From a checkpoint of a small transformer trained on Wikipedia.
Architecture: RMSNorm before each block, rotary positions, untied embeddings, an embedding shortcut, skips across layers, capped logits.
Training: a variant of Adam for these matrices, 341M tokens, 10831 steps.
Each number is 500 + 25 x the weight over its row's rms, rounded and kept within 0 to 999. Layers, rows and columns count from 0. Numbers have three digits each. The size before them is the row's rms in percent of the matrix's.

# down: layer 2 MLP down (transposed), 1792x448, rms 0.0471, rows 1340-1386, columns 320-383
# up: layer 2 MLP up, 1792x448, rms 0.0522, rows 1341-1386, columns 320-383
down1340 102:490487538498535491545492521479494510503480537541502524514500546489469516510495488497531544509508468488481524476535476542501511508515472505484490471516485465517499499509548533535508531503563534
up1341 103:521514452476486448496490532548513512497475466515522462470522515484504502482571516523496531486481495505484463488484459534489489488510466492506473533503496502530493459465526520454475486518509491
down1341 103:516497513487519492530458529506497475495490486507506511469554496479477474513490509504507506525543472485511450507506492528471496533504494503524443490495521521473447481502488501503496458463524512
up1342 095:492508495530487458532514532493485501463500497491503492526490511497490516466515497508546469508475488524517500453535505511495451492517502556519474538507501493511458520503537497484473514508485529
down1342 098:473494493521461471527544496531495532498521525502514533494518536508439501508498511499557519470520470469489507489505506488457488490497459489498478502532521486506538514458479466500464503499515486
up1343 104:475474436486522484473439476445501482487497540477512487554520485496480497482510515476468487522492554477471475529502527527514509475503502485534455506516523532506503476541504517492494515513494505
down1343 108:521499538507530514509498491511495507507492510495505590515537493551525508488474491480500465441489488504496511500464476502445507522470503489498508490532467514466431473510500495505506530485500505
up1344 088:455481487481456495474502522512500491524494475519528476504472503479519492487504439511497519471521527512493509458541483515500489538503502502523504494487489551562529498489491549460522511535506488
down1344 097:469452543519513488507517480495519486502494515507508523497510522514476492483507512487513535504516488542499533454516513498481509509496526524502512503513496526547487486551507511513473498493548486
up1345 106:538501550494480523509500519508494551510501498493503482496469525568524524508524482488496530499526521500467503523513473554532499502524505492512505516477471504495487526522482448499498472493490470
down1345 104:519498532498538512510488523460501489506512468469536461526505466510465488517494491505485491515518489521469496477494466537469505485511473533509499524505474526485488524481493502487501498537469536
up1346 113:468478482533492508530493473487520522488467496502523493461517469552495516514473494483507513482504525527497542503488521515518497509518465528490475497488500550543517518532480448515517513493482566
down1346 111:489479531529531545505457511495482554518465457469523497541520531500521484546533518493507492502532484468480510501529468531501530525508507521501480489499468514487504494475464496524477513485509454
up1347 097:473493504491485457504490481533484495478501486473501559470448524536471498505517517488513544496510483534470493460532544476516498503503514508523500520492518525489505515460532515495452495444492493
down1347 100:514514499496455454526533501492477497495496507463500452497528520538491486488485547506519542542501468529465495510547513487490503514493486500483496519520503496485578462455515491509508514474477505
up1348 120:532511547489485478508485490538550516521498516514517501443473540514491505485488462526499487543449506514501480484508459533484495508477491546503495489529487488498485506537484513523509482474486477
down1348 113:502500495516509529482459508460454506490480509505533512511515511483532552506478543515485485511499470518479469511472503517501522526510510534493508448472522533481462523479496461515484526496481505
up1349 100:481476504526492517462486487511526489450506463487472483493500532516554525470525496519500484501472535488501473513488476506511485508512499497496468471445524507510475472542485459568489471520504513
down1349 100:504518503508487473463523475459539489482519458498489519472513477476503458514536515470494484505461523478496451538480471491494493486510504489481494479515481497484494531526486499493469511426550527
up1350 085:515476473480472502527497479465536529535479499521476481506516517526476515506514477508505477511462512497514548515480506501527483512490507500485526483460506485504490510544470472506497524500541517
down1350 092:499507499517472548493542513475520519528502497514514537535500468541462519483506466503484500491519505474503503513478511507533497500484486486490504495503520495508455501506514491517489514490527493
up1351 112:515571491464542493482511473539549519547491464514459506433507574479477508445485518592494525505527479525521484501468487496486481512493491456487495496490508512514531538495496485498517495469498533
down1351 112:494484468494476525481503524503488511515490526538501475504481504476545502535521445485484472516498498496481486499509517542519474488519463471490479468522531479530496533502457491489498558523482496
up1352 103:502497489476525506526505516531476515505491538470483519525543515476491514504547464559471492493515521476463487495512487524523521561485476531492466517488541496507523493540531459533502478530514525
down1352 104:553479487508500496542507500483559509542561511484518504545517507496496482512528452510501490479461480498476455532494499515480467473497467518523487487512489526519503527526472504518496511490498498
up1353 104:475500517526554526533517507501494469435513526521509506530499472506527492515479517499560503509478473482493517515471493488510562507463453517491452497516471468528510483532513489498491524497480491
down1353 107:509475500471532497455484530478520542490545467505507488506478514493521495515511483507478525446489551524494518500517470498517473505513496529492504510446479491475502468512505485498477537515503556
up1354 095:527484488488512473460472482479505518520478495487535471499538517498522511480471488505511490460483490478475517552491522564498509470518480520499509527533561502591493530510530521497498501484540477
down1354 096:521495457522477486506505483486482485541512447550502509494491517518497492501481546480484523479547536510483462472526452516527501510490521493503526548524477484506527535522504511498530454499515501
up1355 097:548470500514527486503484498518508501510470523499508535466517539492462521513511452502542476518481527450498539516496528572481531496472475505476523444525507518532504518473512506479495514518512527
down1355 099:491516515461474528447503492520525556536505521470467507489481480486497515501495472469477508526498469508478554472501512483528504484530507477450489456536482528516494502499495529477531516472468499
up1356 099:443550474498531507491486535515537521496511491491494510537531471484490522492472514510465547527504505501533500502550472521527467507524488477486465527508510531528499506467510472516484471498549531
down1356 099:497504454478501451498518505494502501538536478524486479514508513532464530501504513541480464507490516507530516500469502517461472525494489542540524500453486483488494473505520507455511505517491456
up1357 111:547521442511513528494496496520518516496520525460518508493557499465514525516501475479492514500484540507512466501523520490527481515504477457503522499500485493524493482479487513481483493530505495
down1357 108:534478514473526522513506510459507514502521575507528471505465498483456543518478512503551502483522494462508537516533496443524503518535493532460503524468498513491515495526478529512472484527480476
up1358 114:491527477540502528526496459478552532461473475432495504506487482503481504525476544485477479537538499510514457479526502497530484460493491468464531504501476512509475491495501476493489501486521495
down1358 111:503505483491502479496519486516497508503482492516494465464484484524498510515493497478449492499523488494458502544522446461534501486532478525528529475520493473512488494449458474529538537495483448
up1359 049:520498489515505521491486487490498497508482486455502498489488503498509540508503497506498496507474495508500495499497476486478490497493488509476486535493488490473473511524523507487491490505516498
down1359 045:526540491493514496500494486529460493453467522510452503547517514497483458477512487521506462513487516532518510518494489500486466522475501500485506526483491528497484542494533489487516525501484477
up1360 113:518470536467570488451463540542484513481512453513528492492513490492501507514513511519500503505502489502452459535489471492526498457486457491499492514518478537523508476520499485526473507515555507
down1360 106:477481500506534499574487496496494489486532452476468501481510481540512513496521515511527497468517464557501499491514492511470453560536517513491502464506493482490537506478491471481501532446469494
up1361 019:494492474531462514512456500540492466446484520458487454520522531518540513512546498537515476500477520519496511479521498506529504470493463484459499515512524513510439497513477516523511483523544518
down1361 019:495499513526529481511523504521472464516514506509473514515515465499539543511504470469557491538466468508544508497469467494474499477523471486500459491492517503502456459467465469487513480501512525
up1362 106:498530477480508503517486510488500510521511488510471494534483529512479491509433485529496509487499476466525499456514467514503476507490448483482501527488492489497492477525515552507488490482542486
down1362 107:475452480496519457502499530493505503515502499535490532558475506508483473483511481466532525472530544513527498475499505527500489519494519490545507498500496517488544502507500494466447476474479483
up1363 116:505478493492524486464497512499525495493508487463491468537489525491527487476488514536481536504499490525465513492509532507508502507504507524482495518473548523533525495494479467516475512458501552
down1363 111:487512503549453503471482517502497528492459463489529528527478493457462502497493492531470470498486534523463522491459525480510519512502497484493541472545481543471480501509503484501486544487523477
up1364 110:513489478473479477472498525477546483540483500512516506502513505580487493507469503516450474508487490475520482530491495486504486479495513501477477550505487492481528506499482519497515456438502476
down1364 107:454478475516463522503500521499491511538518501525490513493530496480501524497540510487535497472492494505496495513529514444510521505464504491475512576477533439509448479552487559487499441504520442
up1365 108:518527458493490517481503547539529529498531471472462445464514518481475492465539503503483523491492507490525487470511492512492499529487472466502469509452503504518507504515496475475513497533495536
down1365 109:518483479526486504465509505480501446517494522509495504500489474503522489533525511478469524484529481512479530550491501497545506514475500489541515504499468526485545522523478520514515461478510495
up1366 091:482523526487481524530504523527502454518495459532482547490494515505499502511522474499492474509524512510535473473526472478558526502489503495458495480448473471462478488492469494473487511517508511
down1366 098:492546518493506498494474491490532469496515505507549483517472492468445508489434513511473504497498513543495469473541487431474503494511480469466483434471449488530459511532464509548508517486547530
up1367 099:509556525484502516478474522493476499509487503485481488480491510470525552450482524501475511517488531513487522450437517541500513530481468548456470543512445478547502507524493481503504511546523502
down1367 098:500496487495499466493480538465479510467534502539498494504492487481488527519506511490521499528491499506533521507496511520459508499519506514494505514552485494503489533530556505514502512537505511
up1368 102:506529448462479496502499515506500498523495487475480477497484495533530521508524483488498465509546498496506529470466481507487471486474449486497483517498499484492531484485483487487497457537498478
down1368 099:504502501506519491500492500512510484508481483490525507534491510535528538517507514502475497492504465475476515469494477466460454500477466525505502507553486490447514492524504474481493469544476463
up1369 081:522441521499507507461499448521480513524461468444509490498463511540496518511508491471516521497510485484476505514494456516513471468520507533500474508484504477523493470484489511518495489470544479
down1369 090:518475506500487514496520485501508474524509498488474475493503507515509495513534512459513542495517479532506514489498471498479492508537509503501483512495502466457472505543534510539519491481533527
up1370 103:534507478488507493499466488512485524501492480453523441543526529451518519474498473520455536511453499478493533497494485546458503538520508513553480521446516491520551514531491516480490465533528494
down1370 095:517527515498538533485489491513482477503514489505510454499491545487492484527500459506431475514501519494523447512492512515472492498510490510481495487504471503491497538503502518476501470480479469
up1371 102:472500507519536465481493463496497464440498500457517480522466485548526485486484489505483524455539484517505526536541532512533511529495520498506511498457505555516521447538486479493482519473500489
down1371 101:514542507548499513479501467461496462530531477509495482491502481472533520466463487529423468519514469520463511514506500508562494491514457516503490519531495521510484451523467496513533484524527502
up1372 108:528485473462507505523516501520529504549498515476465494485502533515494484474470483540525561477513540521496563507477537499519493494477465464471471521459490537506533529480474494499512526528517482
down1372 107:489517486477462536509508488488502467471494519502515531519524479498499476516487549525484473449477488525503521491494502501465547511518517516526527512523481496529485460553513522481518519494510500
up1373 120:483496509456540488446488487472554506535473546481521532469524489488519490459483495498522523508536500487502470491489465551495478464482510462451480500511538485509503480469521554474490476490496528
down1373 117:508518526440530473483489467473454484507490525509462499503463508531487478491486505482478493503506505496499495530493546508481486529464521499505534503531515489502504467490523504516508528507510538
up1374 101:542460522549489500479482506465473500488497483509519488547501476501511479495507491498500540470506473516449489510512544486517511499479519482521468513499491527497429484520491461587499531479508488
down1374 102:504501579537484480497502493482493506497519473496536512504492474490527521511509502526511517465469466488495527486533525494488488539480465519501512477489517517470501505454464479497509519467495517
up1375 099:552544509496534510491461518548576499530494478450515491486518487519503503453489465543506505549465475519524521507444497523487487455529481503489498527497457506526488546489487461552483456517472468
down1375 103:518520496518457508495481497543499510468515435504521502569526508461542461479499516510504507512421497533538485503520486498533526477511490495512487514537480461527472512473510531530523464489526484
up1376 108:511515515476506477533500493515522462457484495510484540477471497489509481481521479548514505469455501522494521479528474540506465478498452498544558509506511495526491489519486514474487549508510502
down1376 109:464460523521535525513470490502518489512477520510451447493461476515482475479459506538539508519516498524491476491461506486471506446505468490458517543522464447522532494523516520534494539507505506
up1377 098:541532474499534484453487494481485524507514536409497502520457486513534480489546456520517500505554543514500497501521547499492479475548520476488476478500507498504476522537479466541462508453517521
down1377 103:508527497514451475497524529521484519511525487483487462491519506478528493501505482527499502529511529547467464510497528447475543480508527469511513505478471441483507502497525491514505471466505487
up1378 099:529491512504508498473488466507504561488457520503520486468542533476522491494542452485498515484513485475486511543507480553510481467537484465516485540509491528486510466500515506516509530506490469
down1378 098:516501488462526479503461541503478486503497515503484495539511502495521497513498487513493509472495479462489489534579536533501483486492466518491490516461483499510520540503567506503532494480451480
up1379 107:536470497500457467469509479510485537446479535462519530509463500508493482508506454505490491530486500494475486490474540513544498473520502503497450475488517506557529481443500453499463462537464494
down1379 109:525492501455499463496481469531482509521482546541488480503519527548480526513477493499569543493512464464485477517523523507515545493453472495489462558486456479480509514478489490488501462500498488
up1380 095:461491460494522509500496468534477508521496510511538431516488473541495498497532485475522504518478495522491529488473555521516506475503530455476453512510492521524510485522505468503483481516536536
down1380 099:460494512515521520516485501511500497478509501506523491501483495505467472501503490509550496504487464486503564493500487483477556491485471452464485507514503466543539500527477545473499499470520510
up1381 106:540520520451491471536493508508484489518495523525488469510493500509509542473455489514505491491551511531493471553508511524512503498463503469511444489495477466524494520522482492521478554449489466
down1381 102:524458530428501493496551487491460507489504541491510491502535510521542507486484523485543474507499457480499493513555541500500512470494476459509510513535518507501494461508471519485508539472470514
up1382 052:516541527479503552513424484490493510510506528471493490485537543491489503523538500524519443546501483496505446500487536524452488503514460488458493472493572466507478509523492521501424539527502471
down1382 052:467531498519428502496495493497530510506534470529525503505453496511494542531506512529459506473442482516525498491467517486494498506498525522470525522484483495544493544491476480517498499498499490
up1383 098:516507525509508489526477451499501475512495549475488492504449527543495489482458513503510548513530523536480485470494515518540517516526534511546469485495462534564479485483448527507486537480494485
down1383 101:538497530471490475504484507494488458497509500462497483488490523531511483486433522527505476534541456492479482562506552493496519493531507483498441506536484508503519477495485476515507538475498499
up1384 109:504520484482455491491485504507506476491490505505492494508493510542494489525533465519469533557531550458481471500531528515520511458496477524504469508491512500505498510467488456487452504488480540
down1384 109:499472506493439507494484518490479507528511538516489494518502520463520530508528550519494494491485476500496483485556501526524532510476499498507488528526483493500500517487516501488481493485528538
up1385 021:475508492478476512477471485518501480524494539489513491532492491531572508509458458532480510472502495494489525500477541488547495476517495448465501555500506536513461486526474473500489516525537510
down1385 034:511483504522530477507497485497492482523516515523801503516509507482513531483490494529503471521510508526506485504519485492489490512523471494491495468516432484496509496500499503520501497475508529
up1386 120:484515501473516516513502498480536524481503502514494506516569538497469527469498455501541491516481539523493492519508512513512462522533523529481546497475523465496549471513491499550478499529513512
down1386 115:501492469478538536499506486508493490489517490538460428507508493490509525517475475508457523499535536466483504503461483503541515497495556487488472520513528451505506534475502462488487493501493467